config = dict(
    norm='rmsnorm',
    tie_embeddings=False,
    extras=['value embeddings', 'hashed n-gram embeddings', 'learned residual scales', 'capped logits'],
)
Each number is 50 + 15 x the weight over its row's rms, rounded and kept within 0 to 99. Layers, rows and columns count from 0. The size before them is the row's rms in percent of the matrix's.

# down: layer 5 MLP down (transposed), 1024x256, rms 0.0955, rows 622-674, columns 0-63
# up: layer 5 MLP up, 1024x256, rms 0.0923, rows 623-674, columns 0-63
down622 104:18 35 68 46 42 33 61 78 40 56 80 50 78 85 47 35 12 58 48 55 61 64 64 52 68 52 45 65 52 42 74 33 76 21 52 54 64 37 58 63 47 51 32 50 61 67 33 56 51 47 42 48 47 46 47 60 52 36 63 49 63 52 59 48
up623 125:62 75 61 26 54 74 26 45 47 42 38 56 35 26 63 54 45 53 67 22 38 64 55 52 65 42 47 67 77 55 30 45 46 30 66 62 44 45 32 70 63 69 54 43 65 52 47 82 47 52 46 24 45 33 53 58 60 75 95 39 23 63 29 46
down623 135:56 58 51 71 38 53 44 34 68 68 41 69 64 55 42 44 35 56 25 62 43 62 37 71 61 66 69 49 34 49 21 65 68 63 53 58 37 65 30 84 50 89 47 50 42 74 46 65 62 74 51 50 66 47 75 68 56 67 56 42 63 38 39 39
up624 113:62 62 43 34 30 53 26 55 40 35 25 47 55 31 35 49 38 61 72 57 40 72 41 32 69 31 62 38 51 58 75 40 49 66 69 65 61 77 63 61 49 52 54 64 46 33 65 43 29 41 66 68 23 26 54 75 50 57 52 52 58 06 69 50
down624 097:29 55 67 48 54 36 61 55 37 49 44 58 33 51 45 63 67 53 73 47 46 62 37 84 68 56 53 52 19 47 65 51 57 70 59 58 45 60 63 73 43 46 66 40 32 59 61 78 25 63 47 77 70 60 24 13 50 44 46 61 40 18 47 53
up625 110:61 64 43 40 44 67 50 48 33 58 58 54 37 48 60 25 23 73 42 31 55 47 44 36 67 29 24 69 23 43 33 37 38 50 71 57 82 43 55 80 54 56 53 44 36 70 60 47 25 55 73 60 59 60 43 26 52 58 37 73 53 57 59 56
down625 094:41 81 41 72 50 34 65 49 62 52 35 45 55 27 56 40 56 50 64 32 38 51 53 60 22 62 53 44 68 64 59 45 57 56 55 51 38 45 40 65 32 36 73 45 34 52 59 62 47 35 28 56 69 56 47 49 66 29 62 57 62 62 58 30
up626 133:57 33 48 66 63 49 45 42 41 39 52 55 40 32 54 55 36 26 54 62 64 19 32 33 64 42 44 64 37 72 70 40 23 58 41 64 68 41 30 66 43 49 49 47 33 70 53 78 46 43 65 64 66 33 60 43 51 63 54 45 47 66 71 32
down626 115:54 60 49 40 52 36 86 34 32 40 80 58 52 44 59 29 18 50 29 68 24 52 70 51 34 58 47 44 27 59 85 36 62 69 51 50 52 60 19 68 46 75 56 37 47 99 32 53 37 45 56 48 47 42 51 58 70 42 22 38 68 45 44 46
up627 076:43 52 53 42 57 45 33 40 65 30 99 55 68 47 31 62 55 27 60 59 55 24 42 24 80 58 40 40 50 61 40 54 57 36 64 56 57 43 41 43 62 57 44 54 68 59 42 47 25 50 50 42 37 66 71 44 36 21 58 32 55 38 63 52
down627 069:44 70 57 62 34 38 40 44 46 53 29 61 38 24 47 43 46 61 34 53 37 57 30 60 77 70 34 58 46 33 55 42 68 56 30 60 70 22 31 71 50 35 72 47 63 73 52 35 70 36 42 74 69 42 42 51 22 38 67 53 51 49 44 52
up628 104:50 77 70 40 49 46 59 55 63 34 61 54 45 49 37 48 63 33 52 49 69 56 11 56 46 56 61 43 54 49 25 37 43 54 59 46 52 08 43 68 41 71 77 61 63 37 50 67 75 57 79 31 44 60 58 94 38 44 31 60 52 43 54 50
down628 092:25 59 52 83 35 39 34 54 51 61 20 43 24 48 58 37 49 53 50 70 30 29 23 59 41 48 32 17 41 76 60 64 44 43 68 53 58 70 73 43 63 44 69 31 43 46 33 69 54 85 25 37 42 49 82 28 72 40 63 33 67 21 44 38
up629 123:73 77 54 49 36 68 62 58 61 33 51 56 56 73 39 48 36 26 51 55 38 56 51 50 34 73 51 30 77 31 42 43 88 58 58 39 36 54 32 85 41 25 58 56 61 30 45 43 62 57 31 61 71 48 47 46 32 53 60 49 47 61 70 34
down629 141:55 18 48 48 24 43 49 53 16 51 29 45 59 29 32 45 52 49 56 61 71 81 51 28 52 58 67 33 65 56 52 80 64 36 44 22 44 46 47 69 53 68 41 67 52 52 55 43 60 65 36 43 52 64 33 80 15 55 78 48 35 44 75 66
up630 113:56 69 68 40 58 40 35 82 06 35 54 48 41 33 61 68 37 77 74 19 58 54 59 39 53 59 75 29 23 45 43 34 60 36 48 48 52 47 32 66 79 58 45 43 76 32 55 28 64 45 45 54 31 41 70 27 51 44 37 47 53 22 63 17
down630 117:34 70 16 57 59 65 43 52 65 50 47 43 62 66 60 66 51 58 48 58 52 52 52 25 79 73 38 61 45 73 45 39 46 52 38 59 35 60 33 55 70 19 59 49 62 33 60 52 74 48 61 52 37 40 64 37 66 34 24 28 57 31 42 53
up631 106:37 50 59 36 34 88 47 55 49 46 31 39 54 14 47 71 47 47 41 35 66 58 59 52 61 30 54 03 55 52 74 69 30 40 52 49 55 28 78 69 60 48 49 58 52 62 44 54 70 38 31 63 15 45 62 65 71 44 60 64 31 41 49 71
down631 111:65 52 45 74 56 61 59 41 53 67 58 59 53 52 45 49 43 29 42 48 63 11 42 67 63 62 49 42 56 29 31 44 38 35 20 44 53 52 66 32 48 82 29 62 70 61 37 47 50 34 64 41 47 77 55 48 71 44 62 68 37 58 64 45
up632 094:88 36 33 89 64 66 58 64 26 71 56 81 56 41 50 28 35 46 67 33 59 37 39 52 62 50 59 31 67 58 50 41 41 20 48 41 78 99 52 37 25 55 56 43 46 47 59 46 70 51 62 61 36 73 80 55 56 31 51 44 24 45 63 65
down632 085:34 61 42 41 36 59 32 60 41 75 32 46 38 46 45 48 76 46 38 49 56 19 53 54 43 45 45 34 34 69 50 38 49 56 50 51 55 20 28 71 63 35 57 54 49 00 48 40 63 63 42 27 91 38 34 45 64 42 41 43 61 67 61 28
up633 077:41 33 57 19 55 34 32 68 50 38 27 51 55 49 48 38 43 72 55 44 36 39 24 48 19 49 50 65 75 22 46 56 53 82 69 49 27 53 63 20 44 62 74 49 17 49 52 66 48 68 41 47 66 57 56 61 26 55 55 57 53 77 85 37
down633 073:61 52 23 40 30 45 20 47 51 66 49 45 43 46 49 25 58 51 46 55 39 46 52 75 58 24 71 75 51 77 38 42 39 13 54 63 73 63 44 57 42 63 67 09 43 73 50 34 88 48 69 51 64 62 32 29 48 33 54 34 56 22 35 48
up634 096:67 46 53 51 59 19 38 67 42 63 55 67 48 53 51 57 37 70 41 50 60 64 24 23 46 33 76 77 55 40 60 57 31 46 58 32 45 42 56 39 56 28 47 43 51 68 44 41 61 53 60 39 51 46 79 22 42 62 51 46 60 21 34 42
down634 109:67 61 50 38 24 70 41 55 59 58 42 51 63 69 51 57 39 46 38 63 39 55 37 54 66 88 51 60 46 72 65 54 58 52 56 15 29 59 63 69 35 65 52 41 25 69 63 32 59 52 58 75 68 78 42 61 26 67 56 64 59 51 54 53
up635 091:54 60 08 32 49 44 47 80 37 36 70 52 54 22 49 45 61 40 32 62 30 38 62 39 19 33 46 44 26 64 60 54 71 26 45 26 47 38 56 38 40 36 80 38 43 70 42 44 42 58 67 65 59 70 55 50 60 69 51 74 48 44 39 37
down635 091:51 41 47 82 65 40 49 43 39 96 47 59 38 69 87 49 58 54 63 59 41 67 17 67 33 34 21 38 66 67 35 57 60 44 28 37 46 59 76 56 36 38 59 64 53 52 47 63 73 50 41 66 47 39 52 70 55 60 69 39 34 57 72 41
up636 098:45 27 54 38 55 49 58 44 55 40 27 60 42 50 42 76 46 43 58 43 56 69 68 36 59 77 55 68 41 64 32 75 52 33 73 18 51 40 58 62 48 60 66 56 43 68 39 51 56 45 53 56 56 58 59 51 12 36 13 47 54 31 50 68
down636 103:66 66 57 63 58 22 52 51 51 43 67 58 54 39 68 49 57 47 31 45 54 49 35 56 46 35 93 54 52 32 49 39 46 30 29 43 46 54 45 51 26 52 56 76 59 37 53 60 47 52 76 49 77 28 36 54 40 62 34 71 60 40 40 28
up637 126:67 55 49 37 56 53 49 42 75 30 36 42 37 59 47 47 48 46 70 43 38 66 56 51 42 39 03 55 42 40 30 26 19 49 58 43 39 44 48 66 59 33 55 60 48 44 58 79 51 53 42 29 39 42 33 57 16 54 43 39 43 62 60 35
down637 111:45 62 33 55 42 42 42 38 56 86 46 74 43 52 72 34 42 27 43 41 67 24 52 61 48 61 51 51 56 76 64 68 66 14 52 31 59 44 99 37 33 43 66 59 61 96 37 64 41 76 14 55 67 63 74 26 55 49 59 62 59 45 30 65
up638 083:68 25 21 55 75 31 55 65 72 20 51 20 22 37 33 71 68 67 55 38 77 62 46 55 49 44 49 48 45 48 42 60 33 40 70 59 53 62 36 14 68 49 59 42 48 57 63 27 38 64 54 62 25 58 40 15 62 46 56 43 46 69 65 24
down638 076:32 59 60 54 59 36 40 47 78 35 37 77 77 55 94 58 67 69 36 31 69 63 56 46 44 31 57 60 48 60 33 53 42 26 45 63 76 32 58 46 51 38 66 68 54 26 39 46 54 56 15 73 36 56 65 49 72 64 41 41 34 84 34 36
up639 099:36 67 41 52 63 45 60 55 57 38 50 55 56 76 49 29 42 49 35 43 62 31 65 68 29 46 36 52 40 53 52 61 60 61 63 44 50 48 42 61 29 38 66 35 45 58 70 36 57 44 69 30 22 60 56 52 61 50 31 58 38 70 42 65
down639 095:50 53 67 76 26 68 50 37 52 58 78 44 54 55 68 33 49 42 35 73 73 36 67 49 31 41 61 45 45 45 47 65 48 67 49 49 44 45 44 45 54 33 78 66 58 50 46 57 53 44 38 30 46 59 41 65 52 45 66 62 21 61 53 59
up640 101:47 42 37 50 71 49 44 50 42 74 48 41 48 56 73 53 43 36 80 52 41 39 62 76 37 29 45 60 73 64 40 50 46 43 43 69 53 49 74 52 42 54 65 65 59 70 57 66 63 87 71 49 51 48 78 60 29 53 37 50 74 41 36 65
down640 096:51 56 57 34 28 76 30 40 30 51 58 55 40 57 63 43 46 33 59 28 65 79 29 99 48 42 56 17 78 83 53 41 58 31 38 46 49 46 40 54 70 40 78 63 64 35 66 47 46 53 48 64 41 12 99 62 48 27 63 48 56 50 48 64
up641 144:39 35 26 48 48 51 49 52 70 36 48 18 76 50 53 63 62 25 50 31 54 48 55 50 46 90 52 60 61 64 42 48 50 40 57 29 41 59 24 31 42 39 64 85 54 49 59 38 55 37 64 29 54 62 63 42 46 67 42 62 50 55 63 67
down641 155:36 39 59 65 55 50 46 65 51 45 57 39 71 73 61 60 38 62 57 76 63 47 64 29 38 39 35 72 79 51 46 60 34 59 50 75 44 66 51 40 67 83 43 72 40 44 44 40 28 34 48 43 53 60 55 30 65 82 53 44 49 65 38 45
up642 113:52 56 72 27 57 41 58 50 32 17 30 47 56 55 50 63 27 61 61 65 39 49 47 60 33 51 57 50 61 09 61 57 25 49 56 39 58 31 43 59 69 38 63 36 80 12 52 58 38 18 50 23 28 40 53 55 46 67 43 43 45 66 64 61
down642 116:61 45 43 42 43 30 34 49 74 49 99 31 55 52 57 48 43 72 52 28 61 52 46 45 84 51 44 38 48 67 42 38 64 64 39 36 53 45 47 45 44 81 32 33 58 00 42 60 57 63 36 57 49 62 64 71 61 22 26 51 67 58 47 55
up643 106:39 65 61 42 59 50 60 45 50 55 48 47 68 69 40 55 58 60 77 69 50 79 57 39 07 48 41 73 46 39 52 68 55 22 74 37 59 57 48 60 51 38 24 71 62 37 53 52 33 34 37 22 54 24 75 55 52 65 61 53 65 47 39 30
down643 132:43 66 52 40 38 75 48 39 53 58 69 35 59 49 61 24 45 41 64 79 64 93 61 64 40 73 21 35 55 54 31 69 69 50 28 56 35 59 34 44 26 38 33 66 50 14 36 60 51 53 49 35 56 52 30 38 33 55 52 58 21 45 79 35
up644 088:65 58 29 82 74 81 32 55 39 37 28 44 28 66 43 30 55 74 75 44 55 35 23 33 29 53 41 55 55 67 44 36 56 60 29 57 70 41 39 42 42 53 53 41 51 20 47 65 38 46 58 34 70 49 71 61 06 25 73 36 64 48 54 35
down644 092:64 29 61 58 54 55 38 78 53 45 38 73 45 64 42 63 42 74 68 41 41 44 40 56 53 41 61 55 46 64 74 35 49 43 37 76 44 28 43 63 22 62 49 22 64 59 68 59 50 41 66 30 41 55 80 54 15 46 55 46 30 62 58 48
up645 067:58 40 34 31 39 63 62 65 39 69 58 78 42 59 53 49 44 73 37 55 55 79 65 24 21 41 77 42 34 55 46 48 67 51 55 24 33 49 38 37 41 71 37 78 48 63 66 67 43 61 50 49 45 62 41 64 55 49 49 42 47 31 48 40
down645 061:37 67 53 96 44 54 65 37 43 79 09 62 44 40 49 56 30 31 44 59 54 31 55 44 53 50 52 60 32 58 42 46 73 40 63 47 75 71 34 47 51 66 43 46 32 51 55 57 33 40 49 57 55 76 30 71 31 71 64 48 72 62 36 60
up646 110:59 78 51 56 64 74 73 45 55 40 29 73 61 45 43 45 43 55 44 35 53 19 44 23 41 40 43 39 74 40 45 50 43 64 26 50 51 41 62 67 49 39 68 74 53 73 65 44 66 57 54 85 28 21 41 70 79 52 54 44 62 85 30 76
down646 114:54 44 63 23 36 70 58 48 56 45 40 64 56 35 73 46 35 53 34 23 23 75 61 60 82 25 42 51 48 56 62 56 30 74 38 37 62 46 77 46 34 78 43 46 43 69 39 64 69 30 49 55 60 44 55 47 27 48 47 44 19 43 65 33
up647 107:43 57 31 50 34 51 31 57 48 62 31 74 70 56 47 23 43 50 58 88 63 34 38 56 31 39 65 47 73 57 47 62 33 32 49 56 80 31 42 56 44 44 38 28 62 39 49 44 29 29 61 59 78 90 45 47 22 37 53 43 41 39 27 34
down647 119:53 37 47 41 39 34 40 36 68 62 62 52 25 45 38 43 41 50 25 62 42 55 58 62 51 71 49 40 44 74 45 42 28 34 31 65 35 74 66 68 48 37 47 27 45 75 52 73 71 63 67 44 39 80 38 40 41 67 40 52 58 45 19 33
up648 054:61 48 56 44 43 75 62 58 47 73 41 32 50 51 50 27 35 42 63 76 61 36 29 51 56 41 55 53 52 37 59 53 34 36 61 59 62 42 82 44 41 54 81 70 61 49 55 74 69 38 56 30 53 53 59 28 36 12 49 37 76 23 63 77
down648 047:11 48 51 77 15 61 24 47 55 57 57 69 52 53 69 54 71 42 36 66 73 63 56 65 43 59 41 60 65 53 42 20 57 57 54 31 60 53 41 52 65 61 71 56 56 47 78 46 44 59 66 62 42 54 40 44 34 56 33 44 53 29 52 22
up649 093:94 58 46 71 47 55 78 54 58 52 52 51 36 52 52 34 38 49 67 66 55 51 37 53 58 58 54 40 52 39 57 48 37 50 66 66 53 18 67 28 58 63 43 37 24 35 43 22 34 42 52 56 40 61 70 37 28 46 78 36 31 62 70 73
down649 093:44 78 74 38 68 58 69 61 73 61 53 54 47 61 53 71 46 22 73 63 38 36 61 24 34 52 21 23 65 59 42 48 51 61 48 34 45 40 47 43 40 49 51 37 57 20 46 34 53 55 63 40 50 44 71 39 63 48 73 40 35 59 43 45
up650 113:65 59 53 59 43 48 49 63 37 79 55 46 29 60 39 66 60 62 54 51 30 60 80 55 70 58 50 54 48 77 63 38 34 42 34 57 48 54 69 58 66 76 46 45 72 59 73 37 41 68 53 61 41 35 48 48 75 44 50 50 52 68 40 55
down650 114:51 33 70 56 19 60 39 46 62 69 44 71 50 27 43 53 75 71 61 45 66 38 56 32 66 39 49 38 67 35 55 55 56 64 32 67 52 22 75 42 32 45 50 44 23 71 44 52 81 33 43 79 45 64 65 47 37 63 80 49 29 43 31 60
up651 105:56 50 61 57 65 46 75 81 40 37 64 47 66 63 59 46 55 57 59 59 50 65 27 34 39 57 51 33 49 44 50 52 34 68 82 69 08 50 71 71 33 51 66 33 63 48 46 35 51 36 58 25 40 60 25 38 47 52 35 16 39 38 64 43
down651 105:66 59 35 57 36 43 13 31 51 68 39 83 53 55 79 24 56 29 47 45 39 41 45 70 35 56 47 30 49 77 39 57 52 46 42 69 50 50 75 61 38 48 50 70 28 65 70 60 58 64 58 58 53 46 72 57 44 64 70 48 45 50 51 49
up652 095:52 44 40 43 32 61 68 20 36 61 56 68 55 30 26 82 70 59 33 49 57 25 46 54 32 47 53 56 69 18 46 78 70 46 48 40 52 26 42 38 37 43 77 65 45 25 47 49 42 23 38 33 46 44 44 40 55 65 56 29 80 34 43 45
down652 107:50 53 33 64 77 78 47 75 58 39 46 05 52 74 64 55 14 36 48 49 38 73 58 33 26 36 51 31 58 61 48 42 36 76 69 56 50 60 27 70 46 55 44 54 43 57 56 65 51 56 60 62 50 60 61 42 52 48 57 71 41 74 48 45
up653 121:59 71 49 31 68 57 59 68 36 66 49 42 60 50 79 37 52 39 54 33 65 56 37 37 37 72 66 59 69 92 49 65 35 36 44 44 29 69 26 50 60 41 68 64 53 30 56 68 51 37 62 42 33 45 73 53 59 63 53 38 55 52 27 71
down653 123:29 26 71 55 27 57 47 25 20 30 00 50 34 37 81 45 46 33 49 27 66 74 59 45 38 50 58 64 52 20 39 61 65 48 28 52 40 44 60 60 44 27 43 60 54 49 66 45 60 53 66 13 50 56 72 44 37 55 19 54 44 44 46 52
up654 120:65 48 67 49 38 39 60 71 44 34 79 32 46 13 44 72 52 67 61 19 53 47 56 47 39 60 45 53 36 33 32 49 57 62 34 65 36 55 43 36 34 60 40 17 48 53 46 44 60 50 44 85 45 43 57 56 57 65 48 70 65 62 45 55
down654 123:30 63 35 65 43 32 47 70 56 43 45 40 23 60 24 44 42 23 29 30 27 38 31 35 62 45 31 58 48 62 53 25 43 40 75 42 33 45 52 35 23 38 56 41 43 67 51 59 74 63 67 49 57 24 69 61 38 33 50 48 77 50 62 67
up655 106:69 10 37 37 60 40 62 42 57 24 49 31 34 68 32 32 55 42 48 82 43 50 47 53 39 45 58 26 64 86 65 56 60 45 37 58 17 54 59 47 23 11 35 48 59 39 54 26 36 34 35 43 70 62 51 61 49 93 65 28 65 54 37 41
down655 121:28 65 51 59 51 51 23 27 46 50 42 27 78 50 56 47 35 50 52 64 35 53 39 46 35 37 36 56 30 38 55 48 21 37 49 65 40 06 30 66 37 63 52 44 37 22 46 44 59 66 61 91 64 51 47 59 43 84 48 60 78 30 32 87
up656 110:81 42 66 44 38 50 51 42 47 57 30 53 64 28 43 36 40 62 40 36 49 47 54 41 38 57 29 48 40 46 78 33 65 19 35 41 68 63 67 74 47 40 48 38 72 58 51 59 00 59 37 46 64 43 56 62 73 34 64 30 54 29 30 64
down656 111:12 40 39 64 09 52 34 45 35 62 30 67 57 46 51 37 60 49 27 45 52 38 72 36 48 61 35 52 66 35 56 18 34 59 38 57 73 38 36 60 47 44 78 46 63 26 43 52 26 60 42 59 52 81 52 46 71 35 58 43 60 53 55 63
up657 110:17 44 31 50 24 57 46 48 17 67 52 44 35 40 35 44 35 48 53 51 52 53 63 25 38 70 68 73 37 60 50 80 67 37 52 51 45 38 60 35 48 43 43 58 58 20 33 49 33 79 32 44 53 80 61 44 62 40 42 66 57 19 57 70
down657 112:59 57 61 28 73 44 50 56 64 30 51 65 75 69 35 35 52 61 32 69 64 48 60 44 36 46 56 41 58 54 40 76 47 64 38 50 83 67 27 52 57 47 44 57 52 41 60 60 43 70 27 16 67 39 61 10 51 55 76 35 66 53 64 22
up658 082:43 59 66 42 42 61 63 50 60 48 41 43 31 49 50 41 00 57 36 44 54 39 33 57 51 48 51 59 71 62 50 48 67 69 45 67 60 55 73 63 45 49 42 48 40 22 55 62 38 32 54 64 49 69 54 61 71 37 13 75 80 26 32 51
down658 085:44 57 51 49 52 59 53 69 43 49 57 66 25 64 52 60 65 40 29 58 34 58 49 48 50 62 27 60 40 72 39 76 55 55 53 44 37 35 31 69 65 27 63 41 65 37 48 39 42 47 50 61 44 21 27 38 26 50 68 19 44 64 57 43
up659 131:68 73 47 65 51 99 56 45 39 45 46 31 50 40 39 74 61 37 56 26 58 45 54 70 42 48 43 71 73 55 46 41 45 54 69 39 32 16 52 49 58 50 64 43 67 62 32 50 24 45 54 44 46 55 60 40 45 67 60 79 67 59 48 40
down659 120:48 23 51 70 51 68 47 55 53 34 85 69 54 24 29 67 48 42 59 50 72 37 67 43 58 42 37 15 53 41 85 14 24 52 36 11 48 52 41 42 39 55 40 50 55 54 43 35 53 46 31 44 23 51 50 26 45 69 43 78 33 36 38 56
up660 096:49 49 38 58 47 47 53 56 62 52 40 43 57 53 60 53 32 43 54 55 07 46 48 43 21 56 34 39 28 67 49 36 36 43 40 35 64 52 34 37 66 48 48 60 40 29 41 35 48 56 51 66 59 57 74 52 55 47 26 58 24 58 52 66
down660 094:33 46 50 55 39 47 50 53 71 73 59 79 32 56 41 37 48 44 41 62 38 56 51 55 41 59 73 46 53 36 72 47 68 59 27 23 39 39 43 59 54 35 42 50 38 37 46 59 40 44 60 57 44 63 17 45 56 53 57 68 57 58 65 35
up661 108:87 26 51 44 44 29 53 74 61 31 51 52 68 46 34 56 63 71 54 88 39 68 51 63 43 64 37 65 58 60 40 50 54 86 53 55 64 39 34 37 49 45 59 53 65 54 56 18 66 50 69 70 61 39 33 38 43 44 61 56 19 41 45 63
down661 101:38 46 72 35 47 54 47 49 72 60 60 78 66 54 51 54 60 59 60 35 49 65 60 62 19 39 49 68 41 33 47 63 52 36 44 42 68 67 36 57 43 22 52 70 35 86 54 65 56 56 69 29 70 32 72 59 87 53 51 52 19 66 57 57
up662 111:55 45 60 00 44 44 94 52 52 11 30 72 30 65 35 55 57 33 30 36 47 53 53 49 56 67 66 36 31 65 31 59 54 67 52 56 45 48 60 45 38 45 51 28 55 24 56 60 44 33 43 69 36 58 70 17 55 62 42 59 44 38 58 56
down662 104:40 52 41 64 51 43 42 54 21 38 60 43 45 59 54 70 40 66 76 27 22 86 29 64 59 81 62 71 39 61 52 42 24 49 29 56 62 53 63 46 27 63 33 28 60 50 49 42 64 68 73 63 74 60 20 49 43 66 52 41 54 43 49 29
up663 077:44 65 61 73 52 61 69 51 47 56 51 27 31 30 58 87 49 59 53 53 62 36 34 39 71 32 53 48 25 42 74 32 36 87 28 49 54 37 51 60 36 61 19 49 50 86 38 66 60 42 57 41 49 34 50 31 25 27 52 29 66 39 35 32
down663 078:71 39 21 50 56 55 45 32 59 19 75 68 66 38 49 57 47 24 64 89 40 52 56 56 40 55 44 80 59 34 57 46 85 27 70 42 18 51 35 33 38 61 32 70 61 55 50 56 50 31 67 44 54 39 61 35 64 66 48 44 44 61 53 53
up664 075:37 74 71 47 34 31 67 39 58 56 81 74 45 63 59 31 39 63 47 59 35 74 53 52 49 23 75 32 33 25 18 54 30 58 61 38 33 63 51 35 62 28 64 70 56 53 72 67 38 70 44 34 50 47 57 40 65 54 40 68 37 45 62 60
down664 077:88 45 21 40 39 66 70 69 39 78 42 03 63 29 27 70 44 62 54 36 77 66 40 71 50 51 57 36 33 40 41 55 49 81 42 54 17 20 48 47 84 41 48 73 59 49 68 74 56 39 39 44 42 09 43 47 48 52 42 25 52 56 56 51
up665 065:34 37 59 65 52 53 47 39 42 33 33 35 58 20 42 50 63 62 58 52 37 42 45 28 40 23 65 47 50 52 58 65 35 65 44 49 85 41 65 41 67 86 45 59 89 17 53 32 37 20 46 54 49 53 34 57 30 40 15 54 56 38 45 51
down665 064:53 52 58 26 50 57 62 34 85 58 54 42 45 54 67 30 54 60 29 26 45 41 47 38 33 39 29 33 64 53 12 44 63 67 45 49 51 46 38 47 63 54 63 20 45 41 61 22 63 18 51 35 45 38 47 50 49 28 48 49 88 50 26 28
up666 104:56 79 43 40 25 72 61 34 49 39 48 47 64 59 23 50 21 51 75 34 47 39 40 39 64 47 48 66 44 35 97 63 51 74 73 34 32 32 49 53 48 15 35 67 51 64 53 43 41 44 38 35 48 69 43 54 28 50 60 29 49 25 64 51
down666 100:62 53 51 58 50 80 57 36 57 77 53 52 52 26 57 08 68 28 48 46 61 54 51 70 68 53 29 38 49 63 68 47 47 56 58 73 54 52 62 65 52 22 43 41 46 68 68 53 60 22 60 51 42 57 47 59 85 33 52 49 58 50 56 69
up667 092:36 40 49 38 91 39 56 62 38 54 59 60 67 42 26 56 33 51 51 41 63 74 56 52 60 48 27 41 49 83 54 38 63 63 51 68 63 52 64 46 51 41 31 47 66 60 58 70 52 59 72 52 60 53 66 47 33 84 61 42 49 76 57 57
down667 093:55 36 27 66 53 36 68 57 69 69 27 53 52 48 67 51 21 44 51 72 58 59 15 56 59 39 16 45 48 64 43 46 55 33 51 43 71 46 36 46 54 58 32 40 64 59 61 69 84 54 56 66 38 67 65 24 34 63 45 43 37 51 66 58
up668 111:33 77 24 39 59 54 72 72 33 56 32 43 63 70 35 26 58 72 65 60 55 45 47 56 41 50 41 25 55 59 35 60 80 60 47 65 71 44 49 65 50 65 69 74 57 29 49 71 80 31 48 51 42 62 73 41 46 62 46 68 56 48 40 52
down668 139:27 51 45 77 84 35 45 58 67 72 41 57 63 74 47 35 67 62 27 54 34 52 47 44 64 78 40 54 76 44 44 53 59 61 32 54 28 78 70 60 30 49 59 56 52 09 30 52 73 61 64 49 56 50 54 53 32 57 41 72 61 48 51 53
up669 120:41 17 34 49 46 41 57 78 42 58 45 44 48 50 52 59 59 63 47 52 39 52 63 43 11 60 59 43 53 52 51 45 41 38 52 43 51 43 42 17 49 73 37 50 71 65 39 37 47 61 55 51 79 46 41 46 39 55 76 73 45 32 71 61
down669 119:49 53 31 65 23 41 32 44 45 71 45 94 58 57 63 35 58 62 53 60 50 43 47 77 50 66 30 70 62 69 57 44 89 43 37 37 65 76 99 32 57 41 70 49 32 71 44 34 61 69 49 59 39 43 87 70 75 45 70 42 48 46 60 46
up670 113:81 57 35 61 60 52 47 73 31 52 52 53 58 67 79 54 64 38 34 57 54 32 60 34 54 49 65 36 81 43 74 66 27 33 72 31 58 33 56 24 37 53 58 56 34 38 44 23 79 31 35 74 38 53 56 53 60 57 69 60 59 67 62 51
down670 100:21 76 63 66 37 46 37 30 46 81 54 69 45 30 51 46 53 57 62 24 53 25 61 81 76 69 29 45 25 61 41 45 48 52 77 40 65 64 98 40 19 48 55 77 53 99 28 58 75 83 62 59 65 36 47 58 38 61 43 39 53 49 49 69
up671 091:53 40 56 34 53 46 51 48 58 41 34 55 66 66 55 39 65 52 69 35 49 68 47 31 57 67 46 40 40 46 50 59 40 60 40 65 71 47 55 19 37 55 75 40 34 40 44 37 58 80 26 59 73 62 50 69 30 47 55 49 29 50 53 50
down671 090:45 55 55 58 44 45 24 69 57 70 43 60 64 58 47 60 53 51 63 61 47 54 66 58 44 81 44 30 55 47 46 54 36 81 31 40 38 44 61 62 39 71 42 52 48 77 45 54 75 49 61 60 42 62 54 44 32 48 71 38 64 42 42 40
up672 113:66 77 49 25 50 38 49 73 31 30 54 41 40 56 40 60 50 73 45 73 48 43 26 21 89 36 72 43 62 45 44 34 35 52 34 68 68 25 25 30 66 47 27 31 49 40 39 33 37 40 55 46 29 38 47 61 36 53 66 61 36 55 48 55
down672 106:27 78 49 71 61 62 39 64 40 60 57 75 55 60 58 59 55 72 41 51 46 05 39 37 45 40 33 43 52 36 48 29 32 53 77 32 51 36 60 61 60 61 58 65 50 51 57 41 54 60 31 45 45 51 31 71 45 51 94 53 37 63 77 59
up673 066:31 46 42 61 34 39 41 74 26 46 36 54 54 36 37 41 25 38 23 60 52 49 64 47 52 42 71 55 57 29 57 41 50 32 55 69 50 73 83 45 22 65 52 60 64 82 38 76 55 62 14 41 37 78 57 83 51 29 49 72 54 31 45 51
down673 061:55 35 63 58 36 42 56 35 42 37 55 61 56 62 48 61 39 57 53 47 59 45 45 47 69 49 56 60 46 41 47 70 72 65 38 66 56 41 23 66 31 36 40 66 38 43 53 70 29 37 58 39 49 65 45 62 56 66 53 23 39 41 82 48
up674 108:38 61 64 24 51 73 41 44 34 28 47 66 72 34 69 36 44 29 60 67 36 67 62 74 58 47 47 43 79 59 49 65 48 36 50 80 30 00 50 48 56 32 60 68 54 51 62 76 23 54 66 28 58 37 58 40 42 49 51 51 47 42 81 32
down674 113:25 28 45 24 42 46 37 18 44 54 28 33 66 36 44 60 27 41 63 52 33 49 59 71 65 68 32 21 52 47 42 62 45 36 54 47 49 76 32 74 44 59 34 27 42 83 66 22 39 53 56 59 42 80 34 27 39 32 65 54 41 41 45 70